config = dict(
    d_mlp=1536,
    optimizer='adamw',
    beta1=0.95,
    weight_decay=0.11,
    steps=12708,
    dataset='wikipedia_en',
)
Each number is 500 + 40 x the weight over its row's rms, rounded and kept within 0 to 999. Layers, rows and columns count from 0. Numbers have three digits each. The size before them is the row's rms in percent of the matrix's.

# k: layer 8 attention key, 384x384, rms 0.0747, rows 184-191, columns 0-127
# q: layer 8 attention query, 384x384, rms 0.0748, rows 185-191, columns 0-127
# v: layer 8 attention value, 384x384, rms 0.0693, rows 96-140, columns 0-127
# o: layer 8 attention output (transposed), 384x384, rms 0.0696, rows 96-140, columns 0-127
k184 097:495434471482505474488514547482536481480440512447442489513509504406506453514472463466497458532471478481485452564421464515457524528478571466546463524519532532529506571550482426480476488523505505469556471508473511485599495474504486524511553570518465529489474491539443566414494475518492485439492514467520510532483516515532470477469491497588510470485556492543463530509532548484550537529467
q185 092:458552473466477532546511573560440563562475486535510490504508511441481452483583502521497552447499565573555498409463451460506432462531397566500474519425563544543542514454508537451447405520536475497507501590554499536465458496476474580498468478474459524448457556491488493457476458498520408523446491492526474537463480511522485553462552491540519481484482477447484566538481533480498531531483
k185 091:539556555473435552525538514559480477553549478558521495468510460432524449461452574510494463468543480496439486475486512515501522442528452513493435469564501450489506520382522515493532541440537513496448599459511501530430500498523435474458487514493486478426541486590472431557562532520423539522419580466508490461472489560527449579496562436477564486557444568432495575553515475556528443482550
q186 094:547400523543542479448521470479545479456499545530488495432562497499469467446510455488493534550487458474464454524513501538580526532490503503496580507546389513435563488548572464479502528511485553512464540463518532502520536547516486415461528539523522461522505533481502464501463487493454558502520488477439519428599511503456598509559439469450482447470450536541506489486506438459501439461486
k186 097:513440412523481403425504504452551499547463519452537490570508521508521535531564460486480534512498554446504433515466502517494491524465545529426432521475500505516540484520460507531540531465485485502495539468445537456563557506515555502544483545575569494480447463452491466458519433499586526543546529507447458482546572540492538469460533525553504500539456430576557479489473547470481483504525
q187 097:517530454630442391433506503419522641450509504506491506567503538501546481485583549499481443456496520489427471470463452488519482471570476523466440471501527428507513499515482483522587432519517517521571534535555448508540529511475467464502493506466440540497527493510528509508423515534505453448466518497478534467535512449463536390501497530473548531542514490527516483491509486457432485463523
k187 102:521444417551576526498605602500537450531489482514501524498525470505445463505580515574499482513494550497526428588485512499531463572489463505407522424505491548514453520540479516564514511515492446481470547432513539459488457487550487495474450498494472520502498500431531482478488513452533514429562489559469499486495495525450428524498533540547533558604553512517534506447436516581502414496537
q188 100:484517420437540480481484498405506503450532448544529508471517536464532407536513481459506466494505477517488483553488496508436516554499597433535551511505504519502385499470545524528467506488507509495481456507517526500477459515470473490554452516557561543502516507440467541471557427546477466534481519542503473522432482475502526531488476438523501496468540505487519459500515492560522561530464
k188 101:488487521460541507521475524572511483493475487453534463404463513460532581490421507461524442469456459501571524535459490453490532537490581448532505463569525534495456554509450432515438508544457547494478472563522440500573559501512512513500525526509538489450487563553508560493529492546457472606521509493524458504516488476538517454605501502478537496484487519479495462549590505465524554551501
q189 095:517487577451527561539485442499545382450487506447503578457538458514546532533412527475464559478497482511425465484559555485477584497474502465466534494545409533492552474531485489526515568514484572500487531498436547546415518519544595509493520520503539444524487471553532486508513571469503546575543509449519530502525459548497506486538460447485472469436434475486463490478493457451515473475474
k189 098:474532458496485469468425470439438586536474474459484494560480507555549478472525461471491492521497520435424499499448567554517473511460543489557482529498507504541442452483476482533570522508459592510524496473484534483430563509509523432502512505546508564476439484533515530514487421534523489608440504501478485495527574504481532458518516506476462547490471473475536578534550465436483485517505
q190 094:559511481546499430516535566494452550527450470558555501514514505496516465468536480544523511494533530469508565442429447495570408514591433501499480595396575535494467551429488509447492492501537462492545534559547473464482556541435448455488472531492464556429510539437491474478519487496516462420455530507466425488498558471532495519495542489532536538547466510438526519512479533522450509480520
k190 099:571564457510564463475614564506499491487485483563484518501535565416501507524492504512507519536467562509442433546471478454503513512573491517444528451503458539527483489523452490595498493496511472529525541490503500524538512478534456486453476487515441513482534494485489528547518522461570562497520545565530500517500488509493445577519535507542540534587544512502505475554457428520527417500591
q191 095:559514474583502426456474529385567599416540479461473536504525541503502501459585496530463460456509484533473439487479452487471552486522511483515425466551483490495498443493467490582548511516488494475472527514504529487537502511522443492531503525480453494593530523473497444509446492553460489523517482471539542485550459414459540420542535487490494480537456491564473485481518471469469487448470
k191 101:546439407549578443491615546481499462535515439468476555494501508524406475525552509511459497540446516533516466512533420522493449564503529509439548440498523576518491537544420461637531499519472447488471498488481499454546469494493496499542481496555483570511453525428511455458515485569573523513543511584486477507528528522509485506524458560576537550567526504540531450451434528534520490510510
v96 098:461446506497567534511514491507568467497545475507472515610552478544513525587454510525543491513491494476494540554509444534501510513486439513520510482502451483484550491541506446515486435511509439477578506458499537543471474459473484484402566501472440468561494547453470511455548445439506479449520479514514542511474490528469443581505499492478575421573626436497474532521503477494471412533590
o96 096:489504510552497494564479462459471487513463512546516562441429501493506451541492538514529498547571417505476469557544578446513484425417520457454551429543519527442418541476490511523462525482462536550509531518509515433596516571490494508499516459473518564559517473505553528465516459502518537565497518495407466465462497495531492565437483518523440519467462496498520438477523528506540532535513
v97 086:519516425565501511529470518464505574395413564513487523459503496495476457524512504583502514494547529540391487508481546533436407524510481480515488440459467453559467475484563516464446449503554527527620535507491567525526525497512490537557488535521499540494554477480485583471498523470578501503398532559441470537449530484413509467435471510460484408552487490454533570473518436532451496542535
o97 081:440514622463496501467596478550455348528465485576485486484521456507552489484419546470530498572482476496438492550558556513509509486514456508539541492543515544413508469491527464525553614495504450512416467511533517482492525563518543471536561444506506478457506506561467432454527438509462455572460506512561493485505529446533506545473513424539530491444503439505485432469496527505538482473454
v98 110:523562382565484464467501419525529528491479501509542448451506550413470472463510513464516531476545518526465481451502514502471501475498459547432435491495536512436518476579582569504496529469488568503467487560480534549537479598477530495535477478521543467539544446501572509515441411551516504559474464534493441463538565451516512535518466477530453539546456478498508534431480533514479523516538
o98 108:499467550496494497519535541544468449523504522516510454509525499420535567569490531507525499500459451503472533472551470421547501530502511560535473542533426429563544505526472481518522434523471437493482423538499530498511526473529500555507530507521453522424437486485475451538542494454511459411549480481593523505540536441469565474518448534540529457536472398526546435414464527537569499480516
v99 086:505476594488501513498504497432515340574529525474480474560490521539431489521490520569542489481488461556556464438485456481568528494463552491494502520481504493519546471452509527470509505512532487477521496420570463429531475506513542488467516467484388477561493490531494459490542542467454550499492519510601546507499485485500526559458558497489522418507499511462499394489448557576553505515456
o99 084:482483440534478474443482472499466568518491474485519604569497501475541427482462467474527460459566553534518471494503568530498417546538400490528565522517491553455513475499534480535524451442513508463464488481500432584487565501591413466521486576512538488540512497597495506520507533488534525505470461484490521454533479515422516457496533539560523537515464507512470524461483498559442413564591
v100 093:509589472530472493486505476560427602466487490484505481503496438465433484503479539411532467537575520477479492509517524562431492494548390508521438480460542440432469514489508542573553487502539488549491444591431528515462517534508427554496520522531554519496470513486452495495489501507589417475524492490416420535574500583480483479569500544507534527512446528509561560476557501480431526503507
o100 095:496486576459502501582556582452577449471467510504477420475468482475488522498532545550546521585451425469523529541580479453559496511488548533457472507468520566492489491558450502457475538546461459481478483489508561434496418480418529514510518491504577507427472506410482495456502418482429441539479517436558514594422539454545552540551480480476443516490504445523586471470468494484471505477459
v101 101:512461566418484468472521425437519458443572484503502515556598611503494474432507486549483484533472500509533467552552441472536552479485604551475519472490555485507515493508607516532527466529522513467441464492508464468553518550491505389532495470505454450533464515511483500430545486456441489520495527404485590481527494521563499471525516566553529503429531477517499441483479528558558493501512
o101 097:474563464530518498453559560503480513507498484439518550506455499445546442469510476480468540473502537505430518490434560508498518460491395511442490512419451485513420569496462468470499489513442486528478475448518492517551567457506477485480485530429456523513565510523532449552482465458534477499469488495460541527542509554441431494470534550505473551526459478493516558483543431546445474549508
v102 095:473501508431517522562526500593513438541498509523485462491461502440559497432532552457419516492507516495556473533554520529513548475500442494499494509499524484436489527567515530503538644467582480503404543527549440425468400458545487517521479483506504493461505510530523491498510523552403522500505508463550491502546517486521529543514516529578445549416485504565500440510532576484484611451494
o102 095:476467447493439517537429529482535607509559502496480521508542526525470552514540480582530533478518538464596605470436384503490508504494541545457485531353558504568484479474465462452478443529508481443558535480518540473481454404430427540504478564512492522458450498435484481531527535545510475454543576502533501516508560529479526452569454521501513497542561489512487543501463502533523495502497
v103 079:495491537450491489481498520529566445554497487439479494543528505508589465436553561473476473491507507516517485519502487484545575462492606469470565506514554514519461559566424514507490534458446469467372527569546452531503534494472519467471487502548606530470455537504537440524452525552424552511491562476542525484557485535572489483560496488533528524472516515520442479519429531507532616482542
o103 079:532503419493468483522483526479479584471581464485478525490526507504460538514603484563490542522497535481603498367391471565470483509467485529503455520449446472610519558468521535431498408521480535500524487498531483513423465446465467501490468496492440468462444493507498499525546530545537432486534470484501504534495546539528540492570541560488433521559540541498532565538509502508470457521427
v104 099:534406592455548512518472521516531477480454526488448491483471499520468461478557535530472501457502534512521475511555562517557483510490395467503523449474557509515418488444509470473532531496556439525565570467534470451537443418496487531533476448526507513536457490547470548469520453479469501486424529452507522498493503484479509500459499546559457499521477431528436448475476602532570515516492
o104 098:445486475480474474525504475512403544550539462566468536541494496513519504555491484537515588471531515505556565491438437535498497454566511553436529494367543498539443504508467461509532543504505481420488474466499445529497469482417419512517531464468502492484471544455441470522526496523554495470488600517461515491507548527479503449526451451546520531538546498499473525481481488529508500536550
v105 107:515454424570583482499562625554522435532492563500528482555525463474525525468471502520519489506562507453489509491459425443448490495514478447414452505478506510479541520498444509516486506493509467464466492443472507554529509482561503480444519485477477485540460528479481493525530568539513552438529551523463496509537453428473484528500484456451591482555508454481576509442483481526549449480546
o105 104:452456516490430504561478448501400542493475529480515516412540545457517534464436548448508461585478476563537449489567478503494487536446440523522574494554405537542517420570468495604465552446477531572479490477556527513470501587490471483533494521549558527475495514537525504455554492500510497539556478535544486507553527476509562500516544476495500524495495485507535452503525565477506481530494
v106 094:472527508462430503479503440518508473499557457506481461495494593488480457440519521524496531487498507491542512503515500476497546501501535511497575498474547483492566463547584482497511488510496496515432459528548478483496505439450495417495491521525463435527486444514497551485499446426421471555503509428594518529480547552515498489532531526545453571504523498518410443540500479529533480494545
o106 095:556508469557528494471507523477526517500518487510495558528461447474508423607503504544486519430495500508496532507446543484503524415471497537483492486395502474542441575478547498477489432560502462467507529483533544437587526488495522548465458513455462499508464505465478513510501525484527478512496472514492517481491459511488456505468460570478497490479434510485497524473479435548485538581514
v107 097:452561426537483527525441435513484575481436490504541494505454522470498474503486461464492523459545547480500497462571615555503458518493390492534491508468485466471502410512558484522500521485530525549622491516448566533469498522491480604564493565504548557523555470482461552507466392483519426553506458517465445526426555481441525485449511517489416521529445470504486534477531476464411498527509
o107 089:529440563512597528506540490529550330500469495580473471531520453503467523533424522532546536478512448486524506573504498413564535503519596553527481477502511440509480488483516503498492507577493475441488501485513531472567498455525552539530610477521472479473526467466460490496494519441418509489554514466502508462502512459549537517504478528493530457448488470513482423488498494526573554512505
v108 088:480608421539481519530493540518440544426565536512552459562559542470538494582430475588592464493505455482461568428451438494467487492513523469493429515472438418516568493472546453508433422512525528490544474500458518528498560494501547486459538575487406471519510470480454501489548477511482459457518467559469541476512432507497481521457516494385507417485568499488584540544565468523478413496547
o108 089:519495580487511482496503502494562424472422530454563595459509482486521476438469552453454406519470451542425429567562613508504480507457443439531556442590454528445514457529532472510530560493480560542438490469548565505500548594573495474519513537481549511561546482563544546483527533503466510574480451476494545456491431463521472534457545450462499511454465525531510460505492512457507482539514
v109 109:519555473589536527518527546534430523483492526516491449503525472477500531525477475566548494486485491511471530466388447468416472519523534436494452496475470515529571497413433501487483480472510476460472452461481491504471510479547515484459514498510449499510542529496445448515529577529596500475572548563480490503503460471498486510472490493397563436531508518477542475510497457534518374468519
o109 108:480504509485458503513516478519489524483468496437529537484507507494504474475498521452474421536479498560473438497604557541432500564498444436541554472585462570475533418506508508577524564459498487559485480539545526504488523605557509499502505540534608503504502512553509546456509513491518538545491412526544483514530441465498504486501516448485498517458448493519516477474500500481476516507492
v110 114:486455477501490465481463447492555544538480459480484487562474495482512487524530524442471494461553533459546513524594554491509500506477386496536497474509520507426518494537507475498524545501475454511564562482502507472466464481492490531462483522514534477528459514490500538527462489539469487532503454471466483492489507496501515524504487466582462561557480425510485510502487547457515566505485
o110 112:519467512484583524569515501498496462503493505568465508500510515506435549517500440547553588435530472455609529523439411444546500468475586556441465518419551492516448520509495497498453426548505521398547528475466454435565438466460477504519534430469438517536430489437481499550508511491533500464508572509478458490493574542473534510549416560488519485501531513508509473518528515516522504521561
v111 113:469523529508432492514510406495500496545563463459443442564524547496481427512468540498537465440504482510553466496497494497559506478469552524565524478462523469495589456453513516540506483481535506459579527464563474459432478437469517419439525514500399456532567521511402531470509495441452485472525553422533520540448497539507504549462539471531496499528532522482491425572468504535546430494493
o111 110:535468490573520506408515524462552490489474514522500621566429454533507441556557459546519512409570455494528519560516563476497481497470466496479530478443547554471444504512497473492524510534505491488473526548465498435594488499542461475526504528432474488558456506530482541518514531462574516503446480506491489487509490542416484518439494552533488504481460518560457466446497418533496486507516
v112 086:437538396490487545517484549532481563447504523492522547496457411445510572476471496469527515565545493501477496492554546549467478487517489533489406444528532450458460479495474475515492470545521508570507533542466520529479502457477482575546510517537559485474522499512483515557537478492529468480517445568456484506569502519479461495507528553481537445490465507507566689504643447498436499557515
o112 086:465454573495518516530508495500513441495465511480518431425472487495454557455494491454543532574522453511530499516611487460543559497414504507517495518561535572427526479512486523462499546530495519498489511507496564495446481503488489510466511435492509460430560450454501473473511510551426450584478541477551461492444493477532501618409477467454463522460500462559540455512488553484497545482434
v113 097:464501511534470517483454512510469599477458479532508573437453512532496497432571426498487524488459550497437501506547583510495468501497534479505516524518493500515447508496509455431476498552489520491474554502446533558518566605478501533559463514533519614500538512473468555577487373492544523555451499481453512476441552472477566467508490513495457537427532536514474484448534486477450576496471
o113 092:539486522491553553501524484532515405433511480541454403508513510541470513476454508464508534517512553492503467425458491488457488480511565513553451472510485420502574480452593523457511536517500479568474508516529477509493530472516596551524537458471384456521484522491487500504448538461468480478528506485470480497499544486567503513549522516479502478548476500469411499542545530456505457473438
v114 092:474468514547502496503487544455501507458504476573498523466497482503487535562446472575513499518483481473404539530495495482446428580498537430516477497545427525473545477519481385461502457525430477461532512441489529557453503466535464469429491505509479536493517510468438545546525518487572553517532554552465508530499453486475489460428478482467560469560520502502528541571551427511511437526529
o114 092:491517494495525508501528458528502508504444499484523494473538546528476469461444474428488487613466491500507411515560533521439514501485457441500522460593510564431520450523556534534448569487547504519495555495534526518509523608488533484528486447515544499590500488505541519441542506490500527547472448545469444466499501510495473557474429442470498561472479525466502441531518556441491492483457
v115 093:531457549407554532512546493467588442435517499562461509482513556551574479470523525548481523508437568473474488569510425477482493538485499477434628482502481559544456492514608505525518486503578522541433489488590473511509410477489484450538482448484484454501515470512532475389468511455477495477466535479533502516484458557527478505499512531530479525511520472565413468518444552524557469518584
o115 089:479591401575445487497445516534373641544555516486497513518552466463555433565576512561462497513490506510449572529425469545513511455505480534430489499437498499563377560437464460483522525488463476489504466489507502486524525469435512497458526503482512524477539543485485467490509453519530510449528524583416536509531486511512437437489470496535497532516530498422508553470495443546554552519517
v116 104:508540499518476530506459459516446540468473552550558473444511542513443474468534460512550534484456490474468466481460529531483454492515526508546519523485460515541478432471560527437456477472567579492478485499511488513589519580515503514554486529523478531484577450519506559507487492447589486511421493504472494508433580491472551492409492514504383500431495574455493435456441503533496525474459
o116 100:481506529488486518440536499517557440520519522489500481625574472498560465475491535515437428461462557511374515496508537521465514489609502479531490489521474443471578461478481453549565569507543454516470488520508519554502585484598550498563514572507469465479529480578465481506504498484447490491508460486518543485498485490483499415538557449519590463526479501487418493477485435460495465457468
v117 103:515503505531459469536524418442503468533477491524516440579509611461436437468488542536456450451524520506539441478529504494572515445462516504564503512434546468485532467498543519494510540478568510476553486457531457451508426460555489463499506505486425445517545472515475585476509519466426460456500553464514522538451479479498536478468521570479436529469484516481521424519475538548560494509488
o117 099:497414514479508479401556525521577461545480488508477613576498463495515493536493471523489507434511538481488576535454514520487496536510406521515565504426482543531455472478496483505531488543461491416456515455484507479526532495482467469527506553476458493526505470548468464521522536471541498447445471516519521438572513546374530452519475497560516486445495483569442501454496445581537464520536
v118 093:506515550416463510495518499520501475470564479496492535516518508490463444471485532495473471550503503532528471583572513568506524509533465555496504492473506481479485480510502516591619498529498481572430446524456501420479490494533465480555505490523524484490448529542459443440500539452490434473555550445495542503531475580507425511573518578542533522419426473496481549532539528534521456523473
o118 093:519527464502485464526493558489501565549508507476478462501448478455511441480521515537483581531524514487506550501468483509520502501544509525437490530412511532528472585511444488439480497512476477465509497424498494489500453438370506510437500493506564519440546501390510461521482447489462512524501519478486568578469503520492465508471508535490416554508524500461543572480479441513458549526521
v119 107:521479591485528494447509576473496482474497464398448573506523468550469515488466541529502512587510459550506469581514513546504547493520495544460482465516521501497434500497446487565528413560454419559479487518546502458516538448540471506491553468580434493510448516508499463462538524474495512511494528514514502539559486586480472475588548546545663433507461498458509504479536510539486415525571
o119 102:524531509498484472496475483469426523506500439518537489485410486492527425513479481508533490549504479506490511497524527491536460448459489485490490521474533561452499560514518514447437490471442497499495482519486514454506465513465508502476451435484505529485510483446492483463493429516515496620448549500479482560445506473534473592421462524492414555468524417495540529489448506520450500551492
v120 114:498510507570493528513514519544414534492502520506486451542491435504465502539498490577558481504505454461452508474411443528462491490515474470512449513456462465496501530439450504506517458511548452468530502496477511497493531454524465492461530535486451468484540481509445497505566561501532496417457569551507498531516492546456460504474548517414531449494521583480580520480522520554468449465497
o120 111:467436551447439483499508515469549489501463514494550511492467492519517461501527570462483417600498483514480477500600569532493464510507463443496583477537486616418516428517500491533542618454523511532460512508523515521444502597480483486513490521507580473500478526559486545410537495543506496559463446508544511472446489485516510507489548383532477537495509508520493487472461488474462485482468
v121 098:457533486586452540565490444524443586464506493549529449518472519510390478539500431561521515455418497469463520457501504545509458527502472469568466497460450484511598462489541420464518443518471502443585505443480552520485512466465468486481489521435486464520589460463458555515546441420555487489444511500530477522436537530451501463445514553462434475506534512548512522502517493522429446477497
o121 094:487423531461523484475562489529584382519471486496539524503500505534506472528444556457476471524558467496453498573570624471507521411529512461469593417525484490397441482485511495559526577503533501534469553498490514507541550592477516492509511510474553477539507533527504515482519542517531529481464449515485536442486446493483475495435466426548510481472441564473442417462485488508508581477530
v122 085:505434606435561481455476543479514450507507487456442485503527413527547561498548532536490462537506515565567530502513505501509563516501466497523518468515532557473445569469427473521537529472480446560484522470535465437504497416441517451502515442507485430524418552548492495497554474540469521480514476484526549454502482521525450556571548464527569455539534463525484449516521536500549453495548
o122 083:471496471535491491529430489457432611495573465529508514477400509511492491545521498506508554474565507511614514417429442525552443516516575478433438488430509496524428541542488507517522481423501505463532469499474437492474499491406421518448462415437480528498448514448516508529509499519563545477486558517438499505516514521500492485492501507561472548535544528475577545529454506519476511521552
v123 115:516509505547486510525520447561489504554532446468444485542551454498455493605454501426496492519432473491492532542491468544528492501510457471513486468471465483438538490533407503528526502495463449464547484452506518530458445487431462483387556495445511544498531515456490419518517537460585516454524547531572474525509516540495473531520496494487560480527550495473476529506465463477442442440558
o123 115:549497484486482462514504512488601518536449502481518515455473489535496486530525529562521476558558427496482522560589588460464503406462536409495616432562517519451499519520451497506464484472479525529570503544445510437545455521414535439476482514528603524495486511474535515454502468516516571530473477493514500547472498467471527558454467492526424489454496526504548463420488516472551571457506
v124 108:452622410551484545481504578568418595460534494471530471486500434481505528439498466466529497505526481526519530469494530504382474523521443493446427542522504480504479454465460492528464464471531557552418462560451515517449534491501511589556477538511530529483485515495461440524477520517551397517551436529447488518478491477492473486554528474415512461508487504495568558519564476463414437500431
o124 103:534514543495555552566457499480464448470497519464504432495520468488439544476490538480533485489483493508483468521581496476515504582478559501516414503549484477483530464512515516513511527514508468539497495491478557489465494546584537528500500509562520510453543485465502548506500503514425499524538463487570522549497441450566495487490492506425506499464464498500518485525528496465483547534469
v125 100:499547410528465469489502438434501515480517499526521511516522522509503522558449469555541466498536464543464528427437431479439517481476619556559462491517468487553585512585526500497441449492455560488526419500482527493491532533453550466479526500504459423509527469486562474474515498527503460554536438552514522480474520501545511525486494463430507452547552531497504560528526410479512504515505
o125 096:506503565515534494474551513503571413467486491458521528486498502468493498503490514453487461467479481514428415517576603468512510521467437453520483491603488496450501518484504508531520452465519499518468485581502517489555562540613483493472488528477499496560515457590537501526483507462500499512485430511525480439514445462485477524454512511491487457469423501517538474516502522500462497498494
v126 086:518472503523479424470530511486506506570558484500513463595501556489513469542484521484527434501536488457495453449453486415539525452479559596497437556525536477499514554473450534537485499441514544471488501532498472480451499491548564488412533551485445498505495491510529500508476590610439506436525488485456525465495447484542553538456495413498478570501540573479558470556444552428564541446409
o126 087:538498498462513523450501511456585534477499563483490555559552507539512542453576463520497447443462512457527502496484450545482449563528469481530492524505497517523542460544455503482515463496488521487517514488447454513463455486550451434590483538517443496582452466557476531530522520516557493442491479523503511497503531551408551438582538491493555469514518512531472512526517496465468404439529
v127 101:460523551482506575522498527524494500466445459480506510402474448571540554452559453494464574504379483512433525553512509539513438560517514429535620556532445569515463481539463430429496479512477475516522541500556514529476502514412457489552485479525585574469556506498439535522484454416582509520512554514555437499426575535437511461543483505467488497521516540535445538495513470470398439490542
o127 097:523506457554510512492458479507500539503536461550520406492490478579481468562478537491445496568549471480482517480498518475440542471469617479506461426526506430477513494436587556499504560506561528549523535546487518474503492553469592560421514437517497468457532516444548525454472521491465526512506482486447496510487458497591466554458467480502477486477485547454437512499503476444574554468407
v128 102:516514605442525489458518511503511477502474473485418546536510515519536481511525551496469469492535545518488508499574480464517599515488522472516619515486481507502440532546485465539505482470579444512508555517517513521450496480477454444492504519524508524511451542490451501472479491533436495475547544477510566509533448553510513547539519472440530481555563519529411471555529485457436500485545
o128 101:579537426522524471476471535420521572412491497550421520458505437509511484554547493562499608531513494443587483479452500547482434541468525486491432455402523488553488541484547545434540500556455525490479506483524480473471438489450483542476525464451491535557452536439488533459500503503513475480523512495411515526484546517560502513528548527507396520548523545502566592470516511488542429509456
v129 083:495487575506505504480523506544508547450513464521462498473530454526434494410548469506470532579461536506497450582555486504464529508541414530436546511490525555435438492513528519547579461528511486510371495496520521528485485563514452478541452415563573495516474488497483506461501492474553479495519507484489496490505519550513479461601508545521497521485428535557500455442494550505478464487496
o129 084:520498472495489523531448521488407573511559480459482374523517512487508472491516546501503525566488529476497575456515475490534494521516572499463429507418474497533477549485434493486488533539446428538528475482455463515488510484456509570469508508505499540434491495369497467473492436479494489451549514518462544596532531487524512461513458499524474541527501435456542532426478441528499557499487
v130 103:501578506526519540535513516610487495504521484539495434471452456478519505472537517449486525495515535521508513531534531519471449514513407411513484530489471484506502475448469533514502585447547454508464505483484488468436430511532494543496451494512531539497546541525443439525456555539580489494552553492515458544484529474502531560479487529471477547530489506522486493482485527517475481459503
o130 095:509465439517450494547448528515474599486519501481451483530511483550446501498491518516506528533513505508562543484507412528442488552542573500508524466485516509539554441499487491521522507534517432478529515510511525472480445477451522550487563539575616483463434527415468499513515517494445540495519510516532529557479501493505577442578466519489480476503494502521532513457501519458555544497490
v131 096:502481572491472462462493397400534455537531479474461490511563535510499471484515499550509479461459483551537502486490448465519535511458589506565577476502521565517559508511524515496492502477471545474549466459528513445506494549407532409510504443521449448542507504506505470492546412498497501551533456502559552478455551518562504525498524498522515489561547483511435459549467490500589488515518
o131 097:515520497571542521447488514530498509518533457495487531541403504513502446540531496507498489396542504521460477487464548487514488475499492480459446496497486487498434539455516494504502451471530443451495480556443456462598594488554469481455499520420427493557513501539533500593446532465524540430456469491421496459560472493455466499465485565530486495473458535484513531485488488523472518532561
v132 094:455554495577459538526440525557433553524490499460518466512481451526399517590473479499552526467454456470482516464486617561574430497514424477532485530477462488499513429481431445480531452517435524476566557503457536531475540502485461598491504574457528561498573475481479497574501481420561512479491462563514456479485548516428479468450506491494443486511439511486516564487511440487474449487435
o132 093:510420541456510497519504451491600419523459543518529495548527497540468492459439503489497471483549486497485480576576580449507517425540576494534552463571516479400559483515515509509482521517552534503519549483445485523534470548516562461531510459535552460550495477501488556486526546523487561538481477453479537513413449470512499543448485463507482454458507549517401422473484499465517566444542
v133 095:457497492476474503537461462543477490503517484489549478431485460484569529499537480472521515485444454509527549418484544547520472468510518502583481546543476498522527523549470492426483579513499538483514518549523458451516497532427568578464503556507527521469555464529557485586503407545447528547522401535561490463470548457545549514428494431549379549484551547531448448515497493443497593436486
o133 095:499510501517517530500450496519633526496534503501540546544523538564475543516530498505481469396465510518508491458458476483493537471545573500525451481514507410541522475507516495502490430482596551477550516543489510513546542429552466516496477511484457448535474466500473526544492567492478532456526519460479511460468470494486487481552516504500586437522490556481435500573443493469497513454539
v134 103:508454498491467484474461448421564603442410479538481601488454479542491468482563486484457535523525546509430467560560526537499487531507500514536591482521522527489460525574555469523538441545443472532523531478468560557488553550479438469545494446527576527484488528444462620444473430456537484506437538462471452502492491562445488438581480526510552471494450495493500532442528490499447523557554
o134 097:496487556490557511463583512526462371495530465561464396444494529496518489505468511513519590600549474433548517478454483453542508446431528529476485491459514533475465578451545517451488527514471482523471469513533456452493453487409557543492533439467459481466491525446529458486470454474517426497504550513497465497515582527566505579495497482523460546500543465446515456532502532515523501504408
v135 093:443541434528577580544538565540493477476574576519523466498515479479481552414452430500491535461458520449552543474530409451455491531514515454434428502509476468498532472478544471433426520513601534542438489520454500533512450505508524542519505506439501552523507479502479434507504520510487482463564477531496527556534495427485478541456522568403476454470594468529549565530496474526425478523488
o135 091:481519451523463511551485495523443517493462494457517519436549481461485530477475557445528463547497517523482426542595533514451513552435429495536519465582463478484522419460472520523510516514478520589494552471567576584465509556555480504485557537554573506468622515503519530502500523507425499527541456466485510495499413457526500497495513483489492513506437525532504510457555537468529505495476
v136 119:526390621544514515514519562506464482530490546490490499489518478524376497496519468554509500510453492528523466492494497555611475501495439458475464464468484540552512469400468483422536505500504446428533510397489493477526518441535477511493497454452455485527495516537458474470527515485536521461421536430516526518506487476459480491481516536514499416536471481539500428481446530584512398487462
o136 114:444452456482457484501497444522419525504513421499515542519455509534530484498432516472486493508555500533502515477536543526477468475580480490483553501456511504445489467567465468572536552453529539515459530484481457588503512547460439492527500501492559480505505541490471516486507492525518551486456497526483535510531465487474513432491511467551493525547489522536461474447517477519463513498559
v137 111:557548518492519503540514558542497514486437512508520532430422517485574560429530492445430490543481541526496457540525548512527491497531519474435510526492488503532394505457490510503531556479565503493382517549491471537533477497601446500623466466542560514434511520523531448494446612501485506518498565457485454499565473487501524439492479528494509499434402543556518490446516500464428518482482
o137 110:485505425461452494445520501515439545481523456440497452517572490534488532466494460553445501517469550469501577428458442583468547543542513510534491552445511462554552489474470498469531514520448495523506500496546521532387469420467531515494500511536522483396537518467471446416487517550481531482524514552556531576522515543517497450546510486455488499554547458510511543528501497522512505461421
v138 125:487436505461521499514503525463570490494513553579602517493491545555452449507540480585479523495483545417483492514501449502487511553496468517502550531504502507531524532580625473460528483523475541497486454429484547523552474563509456416500510436467548429500469466471588571430512458458491472465424495510520456479503503539473488440487473538555429561494507473576526492452530524507537556513515
o138 124:466483484479468480541507493526446497587537527532477474428577583474576482518443569451466493562507534485426544552455509466510504408493494562424512487454501516495410547462441478483484519462515475479507556465523465524520515533438511470498534548493469522536544520496542472514483483542484455446565547502436527415511490505549469490530461460518553500529521574408477490535500518475496480506504
v139 085:559535449531507510471491493498464623371451530522507561455489520475484518456515471522493528572513502532435530512487543554458459485542515512459500454479492497541464458491571509479512434542491510546468434555484552580591551532504436515567473516549532501476495502502516517516506537488593488521439520550412495509545524501445503407537429540496505461513473473456514553438507418526455483515584
o139 085:468555566474506476501585507531462417498480477474495428470530453441537488497435508476461498576430524535384444482551530509519526437512473519532473491514414437495535533513506500504522538535432486535445441479548571486500556536476594484484486396500530474420526505507491420438498448484434471579472468507554540567501503452565493514465526447465497493494475394474537468442491535512508515513424
v140 114:433555531495478568546462470513469555434527481511493482470476526547525487496501432505536522436396520500526558492593490489492444549480492448547591508507458500547490444463534428484466434495532568505589509474516543511488465508423517494516469468478518531525533485508463531482482378452522397480505499482510545499416502482512539491470494497482402501563603463570461480558510526471437468490463
o140 106:557554449554577508508478501502488481515525493520494544527545446521472491540510511490490550467530476511457495545473554518476497476515573477462435409487510394470400518458537498490554556531543497516504535491450468507519532519528523499488575515477486479531536514477487540549477549487500531455502509512378534472517427516534431463453469517508521483471461622434462516497544469480550567510545